Part of a small language model's weights: no biases in attention or MLP.
Each number is 500 + 40 x the weight over its row's rms, rounded and kept within 0 to 999. Layers, rows and columns count from 0. Numbers have three digits each. The size before them is the row's rms in percent of the matrix's.

# o: layer 2 attention output (transposed), 192x192, rms 0.0761, rows 25-59,89-123,153-186, columns 96-191
# v: layer 2 attention value, 64x192, rms 0.0468, rows 26-59, columns 96-191
o25 088:466445528553504506608546523497482464520513540475440505468511565482482475482522456517456444509593505486553485525528517496548515512480530543530474463499532580547516585478638528523443555493488560455453483501533464546562535477460529442583519514536498519505435419425527452525545526534446479506
o89 103:465513500536559456554513490516485464473525525477515530488574548553488498542503531473546469503555509517511493499528540528556448500545569435494533497525470517476450556534527592471482594527494426486560498504582543589595483558521530510539507485453524444429470481507494475487542495522475480546
o153 082:492484524573504516526531542487544526490479561445445498542573471573492474476514514470534533489505501516512446452492492558545433420508504516502508470457466489479476524539485517491476634460492465500513484557521517512557497615503559500488498482456579533469484430466551486559507476508461487550
v26 100:466544538440586511498485454456520549470596482523460495505503529523515590565446506449502532450488511414466490527502444484495495504553500491502525462506500459527499557469539458529527495503500507551564539464444545528561470487462552470495472497509505533431475514524542555502435569566493448552
o26 089:544521579546514544505452487516479478507472560541576487513498498544522458487559570580517485507482416536550501471555560512516513445458501467486476531481492408494439544489436532511441505490586499509507531497464541473522512503425518500526401493465479495469488520616514527457485488453528425514
o90 108:563444452514496530493513497490506492469546533503430486467565458556490441549496493542505575486567481469487468535457489495520473527509480516443437497484491426532452526514441580397493444512506548490551464528538517555546511535512522507592567512432518535433502508552483474523481515524495467586
o154 099:527539488493503567512583487506518495526461468491517476367568468505550453445562533565605533529524482468474452500513436509597531493498563517449541525467494480525480417506499600454523454501542446545489521467485576511488560498557483553485456470530542469511475503511485532520502488515419438488
v27 096:493546524493515557471494543543477474521515488489584546554472491518509501515466449536513460457471504471482562531522433474595554522471500589495586553537494450494517568514477475546526466538487511460495491546478461515509533431533467470505474453512529476480466429508465525463481443534511524519
o27 095:481476514477490488439436467544564563472497479491469521503505534454504529591498537451478517547452488489533522501507521480491499478503498397573507433481407494540557467447491391417531468505429521565528495488502480505453460482484505548489511500447502493555531526529506452526491537426532477479
o91 091:528487545526528510514587532524504553515505494460513500462455524558519446530420525485488499537468510541530519545499558505517515478484491504530418493572466564530490545507537446513513519500414589478508468509529489480543486509526457475469518491494488585523603524511534524461504545418550504509
o155 084:458469538468534493480490470531515563465470484510472529409499544505559521593495454457466464560491588585473484521514495480466492486471497435524464472553547532462507461508500484438526469516481570587488437505556501510507509523508366519501484499496481493524575574557519497429581562417494488503
v28 100:468441501561483510520479490469524421542540426551465465513438458494473512492465468518565437510560467521485443496540485461420555525511468485583458478474486515462457568569493402496464466491542437486589527448463507493455511544435480515536475517544455512537523472491487495468512477483521528497
o28 094:474481476545497552491486528489470497550496488511532519497502515463479483505526449468522467452540535590505471509456503554566469528445483525457533456555512597556511466543546561504536542515469487484489488562563496485551514574508476531525510575457493430466515587423515542487475477520455563466
o92 106:427559499478506506493470490502488498485448528446490486520433561446495480461492515506438503521444512449479562598530525454602533541498427475466497523527483476507492478515562483505515541521528490519483475511448559531543493503556484390495503502537453530496486553509430499521473521548483617528
o156 090:485485477510430498438458572498493524550478538470524575611503531441504497499526504435485493461428445498531501462478526533508492473476499553506468501504449524510451523580559469558417533500521527524455480507559520454517547545504519417511494520493513430461496556465517459475441472464480575498
v29 098:459519536497523509462545488611534435494528478505484479525465520534470486454474437475453511533481452512491495499508457480466462528475518466494512480539574525450523452470551491592555504543533539406555532487525490582470469492471494499521516565492464466419554592518519450457514510535526511626
o29 106:494467437510506494476509525463468504546446474483463525495496444491552479535504476489514506534602536506502536480469517493618506430524516624537488495526528545486477492449466544448499488498446445481497557484498492495546515533498460503495509505531411502540533509462538533611514585538424530438
o93 104:477570447539572533514500461509468506485489472493463459526460491536559509467494522480530562615488520512474469519554497485506499483515560527517513432546517495425540398451625480517521494501525475533509502561507539514505514426461483507563507599516482508516486468467540518531545430474521524492
o157 089:498510509537540484456500493467457522499461491486498542586463469486511493549458561498535489538488521457479481444443501514447525411463439554555383504565493488490488455482419479469488517437445470504494503500490453388525486538504484501502579467490452523550502462512564476550573554442507536504
v30 098:478458477530543511516569535526531518499450534429458487502492497538554543551503529449476512479457505406565492465560516492467492543512576516510477527466523499529478437472539594488465536549542480499495538489521522523519436490532503485460525441445504522472520487457482538413472487513489500536
o30 095:518489494497495568441514505542530485448548471540538581517481455527516482434542584552476489562509449478533466563543457483532489517459502501451531498530490471472514521489496472509501559476593486464510536432389504513498481445488469535563440475554452519512519531502496553442510515506483450519
o94 123:490467550462560526516607513539528479485537478498509530446550463612414423539531438478535533509530480530440525466467471537550482540508507553502462533483551521560482559495460461483539509480480480469519435518489560550479473541528517468489538500508486474419538496502502507536513529508530472537
o158 085:538516424445491542533490480555554496520525479512545566430492506559564504492568520529565506470533419479425463505549482559560489538492582539453521507500456459537525514493487539449538524505482492466442575476416509461482512484461493544511465476553536494465488466542475577500516501563503448492
v31 110:464523486457550496486533495444431530503422515527562526528490499419481414404480489471460530529561514558574473471486508510573455467465474485572484477547453447414544431417507469507507505469510498438530489447458507471516470532470584545504462530487489469499511481448540535457486467527461462540
o31 103:489509539568508521542492480495449443527482478507452412455488544476501489515497485493440541552500535544505454480520542453442520502534523458480451530508550554534442547429494511549430436482432562481453486562519485537489525522493521471460515541535506479480507483518498477572573502458522455565
o95 109:498538459557472477541506412486505487509521472523493574459553487429581554527500525508571466548613525429470461466479503455442523512482524421544527467506492463464512491505467560466504486489538444490531522507577486530488446556489587506535484565482527498520489500446450457569539557553504500475
o159 079:521454548518539484511485528541434451476468494525487472460467481548466469513453553495508527493437555458442493539504502432461480519507434417546566484517556451442487560493531518528515549487541475563467503581515507536477477507555533491470551534457474539486492478486508508482541458463519491466
v32 104:529483439467417515407545499524423512491552489450446502468570597436518495540482493466444500470559460464520462524539380552474479451468495519509421467498488443528475498442496436561536490445499512481561457521421461487496567478527528523495487531561549471521485542453474562499512563572544529562
o32 098:483493492589549500569498493513529484493501512487538433546443527439467492492482447528514479523406521509561572520525510500441483509538486488402450497501469559579518555490495537521504536500359581513511468481521431423528496496437506502475523559467476468445504491433502486424487494508521474511
o96 115:529507488502504511512473471437496533474515535491477547524514497505512561516502489569519473499515583473535474490481480527460472596520538394568477447545463478535521520481480546441477461496583444452517468474509515527550462571439555445518523500422529530513535519488462467424505498566469507488
o160 099:538440514501513488481507598556584543567429479510524492545498411463589489450544502459536500435453527485484538503455472515571471505517495420528466507518452597510383474574521453454498500485507543597514524481596534438483543522475541460518510495508472507434514522469548510485469461480436491434
v33 099:455498547581571472477503511458555517586400464530472489517478510505481547475487531515554424513471506513513529508478516495490505539496534413521525575435490543539559446493604525537474546463558474504553589422479529522487506494501492495522534505501541478467517499467473492467544491511470570524
o33 103:513478434488470529436488528545488515482477460519536515439470433492547458442490542487581546446514507502467474480412492473517487507519544529524514501555483597435525398522494551488503493522487463476542448544536545490510504554578487447470546521501527526508537572492534496635491484470444512490
o97 106:435541517449530523476546506575544488502461468463533476477431453472505452411467481494528488578481497484427554508485464509550491507519496585531551515513481529400502382484544465619515474499476516506514500508493550458471484405520497442472491542536472520468512466478492549626446486480464496501
o161 099:474499495466432543474445492570462496414561455484546574514398447474472467479472487497423487502467425467399473490512536488381486500466477514522454466525485450474561557463450519582487511516454487460505490533516458457465437487527532448480543523448508501552520488547512429523498476475541468510
v34 104:495505561603535531430513533498430489529510461464474541523465513482554435494534525483512539469524549462535489536483504486506509505502453507511468591501515513473463504457502528456586528522541548476453478433459508420578503495546466499497472514523464437462565468489547555520505404560522475505
o34 089:499562449470469483453484535508577501494496550509438533555589501558550468544500546510518611508495580492483493485494452516507538471525516501520513501497477540498477400443543439477496525510486474436507512514452475554475528502540560526524533519515514498445545487449527469523548455449537511552
o98 104:504592522516500488466487505528559514581485494491560554469510489464516549469506532544533443494452507517475479447518559509439496387480520521593536472491445537465437584505524449522478524552463416470493576435470481482496524531534524478463433455538556528484515468454578492513586498467506497456
o162 085:502539500549510464477515461531554486522542539491476501528535466561510515532463461503441470490419550566463486511504540467400538459404515491548464422520562568476477537377485482505488564532444522483486510534508475499503566526512518483525524515531500529473592517426534518483592542500556512550
v35 098:398551471510468530426492525492529494492479552513461516489548578532571470511518508471483499480542504513498512494495494439489449561540520521493501477540596500538494516494508463502437548562535467530470552483500510509423459507528480489539530555531411470557426459456527535490484522519531520459
o35 105:517432467577458497593473497485492537485484446503533485496464493548465499544553512498504485510496488493516493524514592451503494471492471476495504481453458485500447464546473478570441503468514558463511581508424449556495501483401466556532464476533488495517488599522493515486452481506487406533
o99 109:527397570486535479488513535426459497466529533473518503541570459549452476567470454477510531561542491467539520516438500536562480466544466451519470494493479505538458498530482525485474469525509497437495515462500475448525429525468532470575530492458546507507504499474398498511507509507564537480
o163 101:533460436499514519514515545545513577464471453527483483442502481459539536540530496504560518509518465424437444593506487503544486496490523443453446444521435520493547451585480572510520518509516486506482587499514515457569533493506479551464551513508612494509462481536473596435443476495501489452
v36 096:579474515484467434453570484441577451513557467568496490465475593460474517549447514487523484543543479468540472547543414556490586455483461481515504525484455433457574603520506456451513559538476579499540506498475512458513548473517533500511432465448462466538530413485519524502504487455536485540
o36 103:502533441433520486467529505540513501463542539449522595532492461497477521465530456533530567542486562474447538423488444565575461472477508528501493534422499468512548501542506467482605571501452380524505505519504499467519549515505481529490512470493476439476575504455497468466457521505547561459
o100 111:514549472455454525493434490513467477520516539514503507444393586523509547430509540584457500490440578539510430533544482471423526523521484545532505432529527520462508482504553472464431486485568487497463502502429542555556599497510444527507520477476462511509487534555542510464549479527468509511
o164 098:450501472492492465411519476541548462562537564439519533530500527444483521498503469516487491504449525539536534471476504520516518494496492529539470530486526625474461438489472422497508429465505559481518459460536542454522566474502505471561514515559394498444543567491531440560534558487466478462
v37 092:504505498601429529542508503460475425469474532446556484487501596460495489433557447438455536551450490474555475507525491474495444489511472472506546509495485516486469425507428514497468487521517466494486463521448418459434439534528467509514492522543458480499473531501487466556497426532540511509
o37 100:471529439516521515554517504456471488481458507499514457530477556575510493616520449482394466534541511567558509489559545500447522567554474534475511495551481500494494485469501530514441440479486562466516475497469498567500528474462519479501458521528439449539482504455488543439514493529499462536
o101 107:529485464499512496479457469449483492479546516523484530576553468425497496564478506501490438504537481443518521525484535513496494462492498431497516512491498452504489479510485560554516492544496505498567469473534454494448396506459545542501482565450480475546493464456376496519485576486589528464
o165 095:518478455493545484480519574480491506460481537548489514535507531561490532546478582535494435446484541480518512479500500511460402437501478444522512517512512466491467460556565519493484492496552498520501519557512532500488485503524490517406524488472507485539455410505519579412467481432531525520
v38 102:480502568559410444473495470437443473555506542468529521544523481544494483549558538487515505510533493565497484485549454539419494489534497483406533438515520466467488582517551502466480570489569547442486507444536536496527518448567494462463361528536539460532520470485559498510513474472496548500
o38 101:465516468549509466506563517474500513519489490518450528484510527472440522502476500487458475489556556509370566454459500538498532472480514556537457494428488534515510412471576507476542456516518546506510493545599496530450545538473524533552482542473435603500492487509475479575497547483499497560
o102 109:515564469468502455482473481483488508505506528478451531448500582526564536449506541433459483544522543488468454513544488470505506529464493444524506508484497518475543509477546490424462465474532542501503504507491501490542528511434497473529513432474462548580463545536550522507614488537471419510
o166 098:489514413550503524448602533518518499524495534486446530428557526464504518489454519462498474533568566471497511556464490497556583470478571571538463508486517487445508414491512465463555444419546512486556490481532517545497533557495497472501543491520458536537460584498499466553550541497441486536
v39 097:535519490478508486528509468485437522509519518460493479525522524482541552595516467422423421484518536434516537520522454532486468490458470553472487467480508434519534538471460480453474437522450478471488485501472458503586501510502593503402480430498553448499519474532494539497498527517511439424
o39 103:531527572462492556526502498543485544507478512475542427490440505503484503484491467539489503536420475562530493506553492542412587554448509443485481495563468475532567609468464456480519478431494489482445446504525515475526486451494520494529475513506475501482464484524498441407514423463572478494
o103 103:527450459452453475492429463520497475470576503569479507447486511454480476537492476531509477445545515482515499556451544460472557552466492453488470462503481491556545568506376552426498487448498486492532397521545565520528476575470518521460546513441479483498560544513490506435458555513514451558
o167 096:487442496439499462488530460551522482531489465521520377451474507509484493452516553482552569450474517563516516484510532469580485487512500459482599467534500477502439506422553432451481468519552457513522480505524609500495449506483465489497495544525479551480510516467544514484470472522448507489
v40 107:528478443557485468493460419533515492502551508523552495545488494497510493562481486526489480506516459481483488563523486557523498532442504516435460512420494459539602560470416440502521440509438518488500498573497468534483429560519499483543576466495490532459455573461454454496547543513482479522
o40 098:428460534445551491418532486513542530516545498463459471491402535428477496477466428478524486547567530522560564523506492486524512522465503487532477458524546557507531484423523540460535528545433422539454458494564479449501518480537506501479547527516499513540493455371515538545533556527486561491
o104 108:435545534470512548489515459593525453460498475466552459539394555488458517467476509520495433512466512544528511507560512512518508540440538481547512500535531509436545480411526488590514563516572471468465467529469532520463540441511513535483557555521492455530492491480545538439464456474462511519
o168 105:498507587494522478492493434515530512517533518463540488602412553476424502493482485478467471477467505518512526405505535488444461513467395421577434522517469479487476517443462489538488517501493451462505487536492426464474474506480538458532520484433503486517519436508573490513524476473548509548
v41 098:524476538543503521448501427441464521472538460496477460477549510458520543479473549484477461529505541531510535499539561524565489530491511515513496508434516495462494423532533599566559466566475468552507473464528526534532450559579539528515515452522502557531424560518426480462502477511520490467
o41 106:468486505500445466481502528541531526528537467471535481432487517552462497546461446498580524504532467522540476553472416513507485508503463472484555491548521490500569517424449473488486483467453421511455537492464469468490450481548480584474518512521499489513556498471508440563496454425422494447
o105 104:424498530505479534468469450572531500513504445506516530501421493502438549509417477500523447490446482529554527489517538514498513506472498568518530435502500447488508530372490450555528510491501517563444512531441459496467475447539523563475531603547453482534497453436524504469423466484473518528
o169 105:448487570477434478549446435529462484492569477519559527481384498568425523512429413521453525494458435520534488463527562477414510502515394463549505434501501455527494598439492451548447539500508445455455529527472445511480433506470515490519534517489503493545510419470546487465515470489524495493
v42 106:498500537492537539515495429553464523494535480608511511525492488462489564482525448583504510530493600514488495526486455598553552473510473496522489509432409424525501441493529491552545520494547524404525541474501508515545465499530508505486473583522477467490543539531547492499517523410482498496
o42 100:498487533442534452394451482537532514567521495511504483466493483464477512527449503475511514461501482520506481516484477523541469467505527451553496477520460589485484469468489465450520448519474500496460540518536525502536488539578463508484500547494535583478504549487530474618575537506449527487
o106 105:462477492487491501494541465560548505506526411459547543453422456442508522484505502482527452487526434507492528530507489486487456487456505537508582449468524511400534461344511500538555512500513541462465560519502511529457439440466516490521498589546470510515514490442591505584528504507444466527
o170 098:476452559480519464500472470541444534472556506458569552407423453527420461534462491511465511503470515533533496500513467475433517507464490478533506440501513467498520578417512561546522528493458477451461514527452461542432428504516447517520487513486493501553527501477530478510608481513487470505
v43 097:447479516545527564444519519517521467553490514452576471533536486458568468507455547431474479493547513503461527498525492448485463449516519482587467517448459514539514500395559534479448519470542492441542536486534441491476507481512505506484497657497455466486514567519472565582479447551484529502
o43 094:503509504556512539542482451442472425490465518544455530508553482520513499484518519529485501498457526468523484546520481481511477479520517487411506470504555506518434522571582527509457533443536604473511567471393526509513468493489502516510459533538495499484613582484533550487492533496476456523
o107 099:525486492486517481554489424449500500547509472490460593485613440533439476531521496496496565513497489434490525490472483517482514521531492501455490501485497491497464537531549508440526461489451482525558463463503488536487469539513503519552507460464532500456530539505426451588549541522551546508
o171 087:486504453479532482502487525460512479510396492522475584494560466520562529452587542536530519466460510418505540498513422524492537514541598464432506504480501540514499526609565552452498546489472555546474595471453586472461587481464513560490498447523515484471552528483472561480463523489504510449
v44 109:501469504548550479442543519481541482506512515459444444506517480523486537520460493528504481499487534473514507514509515523474548546472471484462473469473533512581524490519444443467484573462524470545466555555478587493452494454496481569590464453432565472430471523490484520393514477434493580541
o44 102:465389496491509542495547515524464506502504552514510545463527521516509485390540530533537471522557556474504508504453479468537542489423541587505489501506523441471562534456529529453511564537544443520460544514526484545523501571480461533484555462506457595538465509519476523591447520540485514499
o108 108:458475555472509508529557534530530466476508470503442451422504521593510515432555445486460533568462545530425490520535450521521533496594509540529448572545564533470542467473521436531442463498523553504495513528507592537489557521559504546525537501504478486451535483559532506557492480463453469512
o172 092:506473451492515468506504485542543439523483511488440523469505527467570565407544519488506468516524449478408453481494480525512538492511538538460469552462464468501552496483489525455489496498469513501485563507556469497476508511521543555520492494490479551477470467558511515662465532520458440585
v45 107:507474489497476464438482547482503563512477467492449519478509566558495566489508459467556493507519555443486508504496498492499524577510505509432529538468541506491479470511494363513462459526490441553462540554540517537490532438487522511488526461407530447450430475492460519484457548486526518493
o45 101:594513509545559492579471493521472487499518533482554514478478553489475481478564529469499522540451458512618482486518581449443540460478488474514475525481455406559494538469430491491450533495472480569559518527445463519468459515424466539477508446481497490537461492613466474470488505472551474591
o109 121:508416555488510488514584565449482463477492549522491477491539481561499428540526427504449534518557534482530522500421445539560529528500502445532468547521507537572456489536407477472472534470491544519552472502486555507483462583524538480518517477480472514483530493514468515496484561479475502535
o173 091:527577511497504535551519512568508501520515492534470541392546472476582488531536478460525515522537437451575445550527447473576517529467519469476513506514476497506516450506497524485517504505498483612521552513481509496500493457538482572524403488550492524539453498560487499478565506527481497510
v46 101:565490488444493556494521566461511524505541524528520590517487493523498413471477457498472519579488492465510457523591479460508582494508594505446507498516481539510501543594602500454507422451524523474564531455438497465539564480522471546501515479451494573539539468490451584528488474496464480519
o46 099:516505476455541473483477434558538476471484476495528437506444522477509526530555506495495494458386452511556499441506531510461499537505505416553525464497451517550498537539474499531434561514470498509539474534533518474475480518493518459467526496452522390469551482542500524421497494432537474491
o110 098:490484473485482435505526505499438530494494549433507463500394528545478442550471515532453528480483517519546507492479465481499520519526448475497505503501467546613466536569445533451476575486401490441495454475503499526538477499563475458480548426505484545498483548541429491470512537523532595524
o174 086:478481467384417523443515510573516548478517435450513449440510517498608509573537475489481473496478481557488480565489444533512503532497543481501547528528504580473508499517400510528464527523512512553527508465514570491435545446560521515485537445548514475477469570546484441447513531463425531427
v47 105:446448536468494452431508492432491456512492509437503525510427449499527483479572498540442574479545481516520445483448493499491499528462524481543456589531429486466473491499497532555407498525520351458492502546513487523496515519484476508494494497555472396529584555571547473482464432469491517541
o47 103:478532459534561553557542477499461502523421520531462545553567509489469531469458499499417435466517558516466483462551558496541518476502488500508500445540497518508464466528538468508464497464541552491516491483470534559561539549463514520532521534473535555526490439537465576488516525562501450544
o111 117:547510513608526496596594516431545504482504440503506468491588484482494479495590484507528569470516553427436467501477477526491471464520509437462451534454476522526543446547516481492507504497460466455527514485536533513452541567439523454548508490478578546468544479556492525541580532533502472443
o175 092:540509448546590535538551565483505503537388530505478516537601516511444471437483600481536479398517598508492496518406472542539452483457566541459539515499505524478468423550576484394511529475514538551462464496501521517542565539466467570514501503499494566462533502551469551545508527532479488507
v48 100:436513566496547577476581499564486492501561447488471520505478551533484477492522418486522529497501421546515469493549444444537491523454474437551524526518592486477460596443535487499421536483578557481480420474574510510475492498466507498473471533485442490525534443495533496495456524511507474435
o48 087:503522405553469469533516505487461484519455478509441511496584490506453477528503528499483547558536575503500517485499507475510565460542502574479481477489477583487500414447519499549465450466514552474463571529487419566459520518476521577525486524485515522502471506590476491540463543505495462580
o112 113:486550423477492446447440512443423518512463513457499512505563557535562541497521528442513493591532483445458493528514450475530492495477495464489540472519472528490514513512540471439422507507521453450500594480557484454590495531446492521490416465469536539544484492539525527556596532534546458479
o176 104:525548437490513477441491582545517466493457552517410544482559463478536558486515530506506501587524522467473486562458507510561581496489546576464411517522488504465523466559499482455543515476525507520457547498503498464499531479509504559475556500537520510465449578505441551511467550501486528494
v49 101:525485447490550549494469520557501603507471509475457516499488451479457472486445499457543499475441510508457503434521519503432506530461535589474517401534492483496448488537536541490528531436530474438503477447510503504489527498472439524486506578455504494580505486496507541519469536495542475473
o49 098:476483618546445424474466510417564466536491450596516476495501526489514509534517545523530463511429517487504499449484507525589459503571521405524528530492530545506455446543555454493463548473539550446526510472479483461547471530515533479481435527483518527455580514540528496491547478412516511490
o113 109:494495542524455472515480492503510499511474494478459546537536462480480504584442498489468455456473453491530555476482530517534478527509438501485506529456541458528483560499471462430554518541469531540490522463496412463506404448562462497483476512519443474491479515470447403523528491478561568512
o177 085:520457483514408510579504532441478477463498475526520469436494491468580453554576421543452494589509513486471513539547503516546537509475517458483555558444548463541592506466498566548515541517478486456514566464424480531471508469522518514460453500501548429527480476482463499464494479523526477435
v50 089:527555524492529478457456495470506464490526500494505477555526489472498544451550482489473455582502506465525506511554487505532439523471544494529478482493519536501573449585480474546443444530569412484459535559509493517478436414426519582509457500490479434570454561508521482457540564501555481529
o50 096:481521479563538508536514472537496513511492441507493462443508550505518494531486459497460448529513471572594468527506525497474542490451486473445528437590545546551515551439443496485455481440418535567451515483471508476557508469490477546521517547493459477539492529493439497514490516543469440543
o114 098:479470470487516482501571471476536548439501486500432562507594460517463457591517474510490521541487500500502529494434524543547485542488464494469490529524504458562569482398428517429550571460438501529515416502537563506495428516491546472526533550445484493478512466469427466535436532523536510540
o178 074:512527461464485492519526549542518580490433478499475553459513509502506484519499550484571490515477476471599468474485491538568490450493495551472541457526475476529479535525534461396473597481484474550406526512475501470569508498510481478489507519486525495507426458531474525513492479503511508465
v51 103:511459501457587435574505482534505494442519500531473473523527496466481509467550509484427489451436493584521483493442492531552447485487427468546544459470517518541522506442472481458509455525479522514472510454476577415473446575509501492562493496451547459466463534497451493533493525488513482527
o51 100:499472493472449485500541558465501547517461547503505485515492452573527479453493445529571483489562531509453505489505437514521500511479517559458507527532556484463499524487504484462563495438536442461454544499525478521501551499474510482493503493581457578541488531441507486504496461552472603388
o115 107:543473467498456537519413512520519476550525506548476444586525466460456487495535485479549517477490464521519488542526520473438541471533469570416482496501553490437546492447570480556503487472522553550453500527498446483475552478486483585505483588537462457519525535502506473456443452458518504435
o179 104:515502494542496469543472448412482417531479529529510396621474568536407502465505491504526499428482516482501532422536542462443464488537445493458531516502515490574480562457557433489473473496475479414459492539482426524542478547439482501459519565472457528495513449448549519498446489516551529519
v52 103:460532492532532478456471505494427573436479537530513510453532560518525446498443511498491470498493514512546529518592458492514565479507546477514495477504551510463442536557476477449603515480566523492562478450530555511507522481525443500488431488484504490509583455413509468511512592569494516497
o52 092:437493594617423484532536511513496442509499427518575424508533525494501521559539525498497498603481485489462585474452490536446508411577523478473450530423487539513522489468492462509518524484461568503493533513513407437461505513471563558479515561511473514505492445537478500545475502429513474528
o116 111:524579481478474467459430491451492542496506580485475523505515531576598578540505540533468474528453526486522440495505458500457559554520500436544459502499503435537513551503478537386501518509548512503518563525468485469574484520500501509512495475459478585558490568523499499452539515536489496510
o180 094:512491491482470502490515553502533510543485497502491462513540479511618523573524484515483472588531445483502488570445513516529594470556470522533446515509539533465479423520482435496528499466545521550503518487464493495467528493536487504476521505557459518497436562489470519442468495439464521432
v53 111:432526548434583502535514422539487539513521532503508537507506571536531491472585449486524494583544466558509530452538520492452434563484546553496493453543552449494470493467525473508454470548510540475472486491617445503504458451532507474500474491484471573508506600479474431496564447436490487499
o53 112:520497491577451529538548499481482483513518489495518420421516507521553520505488475518451448480510466517464459558498538454415540518533467530460524430506588538464488500438442561521440459418512551473445545446498509477481547522481547541543456542540478522555484526529487560514558543535445496507
o117 108:526526430476495437443453433489447525447512490481450459579553504548510468573474455424508537492546474431498450513546479480476471558461481419478563479472549461528592519451478538457507515427554480523452474548537502478506465522414501556471478546500460506554514578512487508532559465519558452482
o181 089:607541456506448518467544522482470483517469514544457457521499523504593555512454505504565510488532492391490419496519523474531547528542432442529500471530421414510523472533515494478505547403534444405500592478441484528501502525486536474462513506507534480541427518520484588535486505536495553493
v54 091:550554533543526508482472556456493510450558456542477584491497502509453465539546560497591555560543467469506493485508471441470549478492551498537481546537558469534509567533531456508527538444503493470445471459549468514505539519503532534470526480534453555529534553483526461509520550508457587561
o54 097:490465560533528482545493473485486429477562451597555487422593506474495546507557533531482520491462454473365479570500514510531468472521537473517462480494507523504414465544479540515428474487610598505486476523484577501457502487479482529538463497527555515453467455514513570381509526472513487524
o118 104:446469515455495492530505536455473493468444499482553512407549527524516492542512473442438490467573492437387526510472457507584439536492457483428517503459498457519379481470474510406441494543524502553566578502559527509498515478464461533505450485498467538454446485554481558528475478532498540535
o182 097:468459517502476538552550499477525494510462499530540521411549482459607522436596471511503543548569501466391534497484485507568546503544564524456459528452425445526470460520462557489556486499494505505490579477499513543423556497469543545556458487526532482460431543497455552541468516515465483441
v55 100:494365536589506448565487459582540538496503487516523450488466455468537598475499513502445428533482564446533536488451554505545576556465439497435501493485470498497486465527510523515602460539477461513476463488497502460582485513520441614520537491486476475502484485511535491485553520519505491475
o55 101:476457506469503518473522530510500524490542488468496537442511498527458503433462501545582513499574534501523441464466398541593516473434500514561568506547504456471537541486487487474541498489514367503512518499473478496540497461541520550518546489513521531530497462485495450587491438468493540439
o119 097:465509496520514540558510466596570465474564399529493549415436518490483566425518490521541516468445475517509493486520540505479549490516519592569523444504505501456561527418501491567526534472526500513487525554437510565473521467511512530493543529508555474516525489428589488553496480486485405510
o183 108:467465514518538485562445430535459459478560472477533518516443517565383541485462489520509534451449475563527475455515551493467525514489451532543535438490516446513483581409525500524457523487504480460486498558459435555524442460486517501523525524503500491539520394449558452526535470512523459522
v56 101:540542464555429473488503495507446533421518523495476557443504547446507523461478580409558525564462451509491530497476510540463489417456500517500538461460490500520473534461474553514556461505492548524590444467484531481555587497487488557466496544495575550423513559439538515534514501510488495490
o56 104:518534517513465464537527480480522422425528486554526429469555520523481509510554548515524504505434453485471535481458475520495475498553498459462472505482485554516523462532476542502506552490459541480505487474480520392544496472527552517486412506485513497474525394476523493443509513518589514526
o120 091:608474452497431499465453491458486568468500527522541562516514489509477534441522513533435469501536449486471444431493494513439456507544541479483469496532493480495459513464512567399430425503572499508553503444495495514550459517462481562477464467461531512504543417511563427480543471543521485490
o184 087:514436530511501528540572507512522436483420478484510460497495497470510448410582461527519437528477539465420528483464449450568572468582534452514484546485526558544445446504454587428587476518497495415507561462485534519467513510525543481529513469565456466495548428380529482510536478537473475466
v57 102:560414500559512443483499395465526569485536463522477496478483477493469439558524487485558548466486507472508534510544450444554585468498478534467460464462560478497495539454469456521476544537529512581486539537462485520491551509475476438489461438558499545409495461457507518435499484528502495496
o57 095:502528570425451567547461522541454543511573550494530499496577487496518444483504491494447527509488529461457499480490446539432560543478499572503434466502471404500564520473407503484573506547548457539461522476507529440499492464495500494496506514477513511473468522547462465410461512535566484447
o121 106:544522481463463544517501502494488506500518500508515504374496567526559535425526424493441549514476507497428447455568464486427452527562518519507445524523514509496513550497481529476431449513580525455540549529493570513536558546482506484469525464492510543506522526590603516428550503528455492534
o185 091:539531541431482527501554502515519445566485524515466499391534488414619524376489517518511521518564501508478498443443463481504528565590535515480489553482463518504500411523468545457572452507569476481553498456590542496432539444480530475513462484540449477425523615491495515536505526507465484542
v58 110:503482482569534488467493484525528533410447540552582548488520561572478458519497552500568525485435550570498529493458524506530554497518514547507458504453531548504505503525440458472477575521485499535540576504477544523462461462524405535506480496512497483471488463473465504498541527497518457560
o58 100:483477467455451502400488505510524556521529464446465477529439535487542428502529536493503507524543552453582534499469484448539442467395529473512574509470476455436453399483511459523579518540425460578502532524469479536438487501450490506525543479530491517526458537499523519599464497608495494494
o122 117:469498535448482555422513523530526511521487557509533480559477484550471523472455522534414476546441491615540479461487500494511537482526516561547515553578509536456421511551567457557479511524524539460498482536460512493487513462548503477546472467516491502454490506468539529502450492447495572467
o186 096:533569505488537515469455451487516568500527466464493499597434518402465481555479478486432488461476484537490443469526461490437455503435441441454475533534456526501533522527427534543526495568434508484524457568541430399475460478506539484551462483456547514462537474533526480503515513480543473490
v59 097:522475501500512503627536509514556491519567457494524475422484540520464445515501424519512521449477507444547482541520477466492525506472479525537529450630575533501551482478519550475416444545439515514494493462504462564526502485524530455465499504516513526480446523514456488530458469538605555498
o59 090:512497578493397478447497524459506492512484462501490533558497430524485452561446483531529516520523483448554519512508553494545501549569486490516565500460468470489491573518476520480520503498468458467516515426449421484445485480520535462522495482509510425498552532411529501447542502480449531418
o123 103:468549561484488504484446486493428490509437503532483489622497531532435464504418480454530499465455487579579517473590532503523472497511523488492549478510547521521427570539528501502496537527473482584499493528482434461512516412522441494472482504518395434470499501459468491400525432442507553506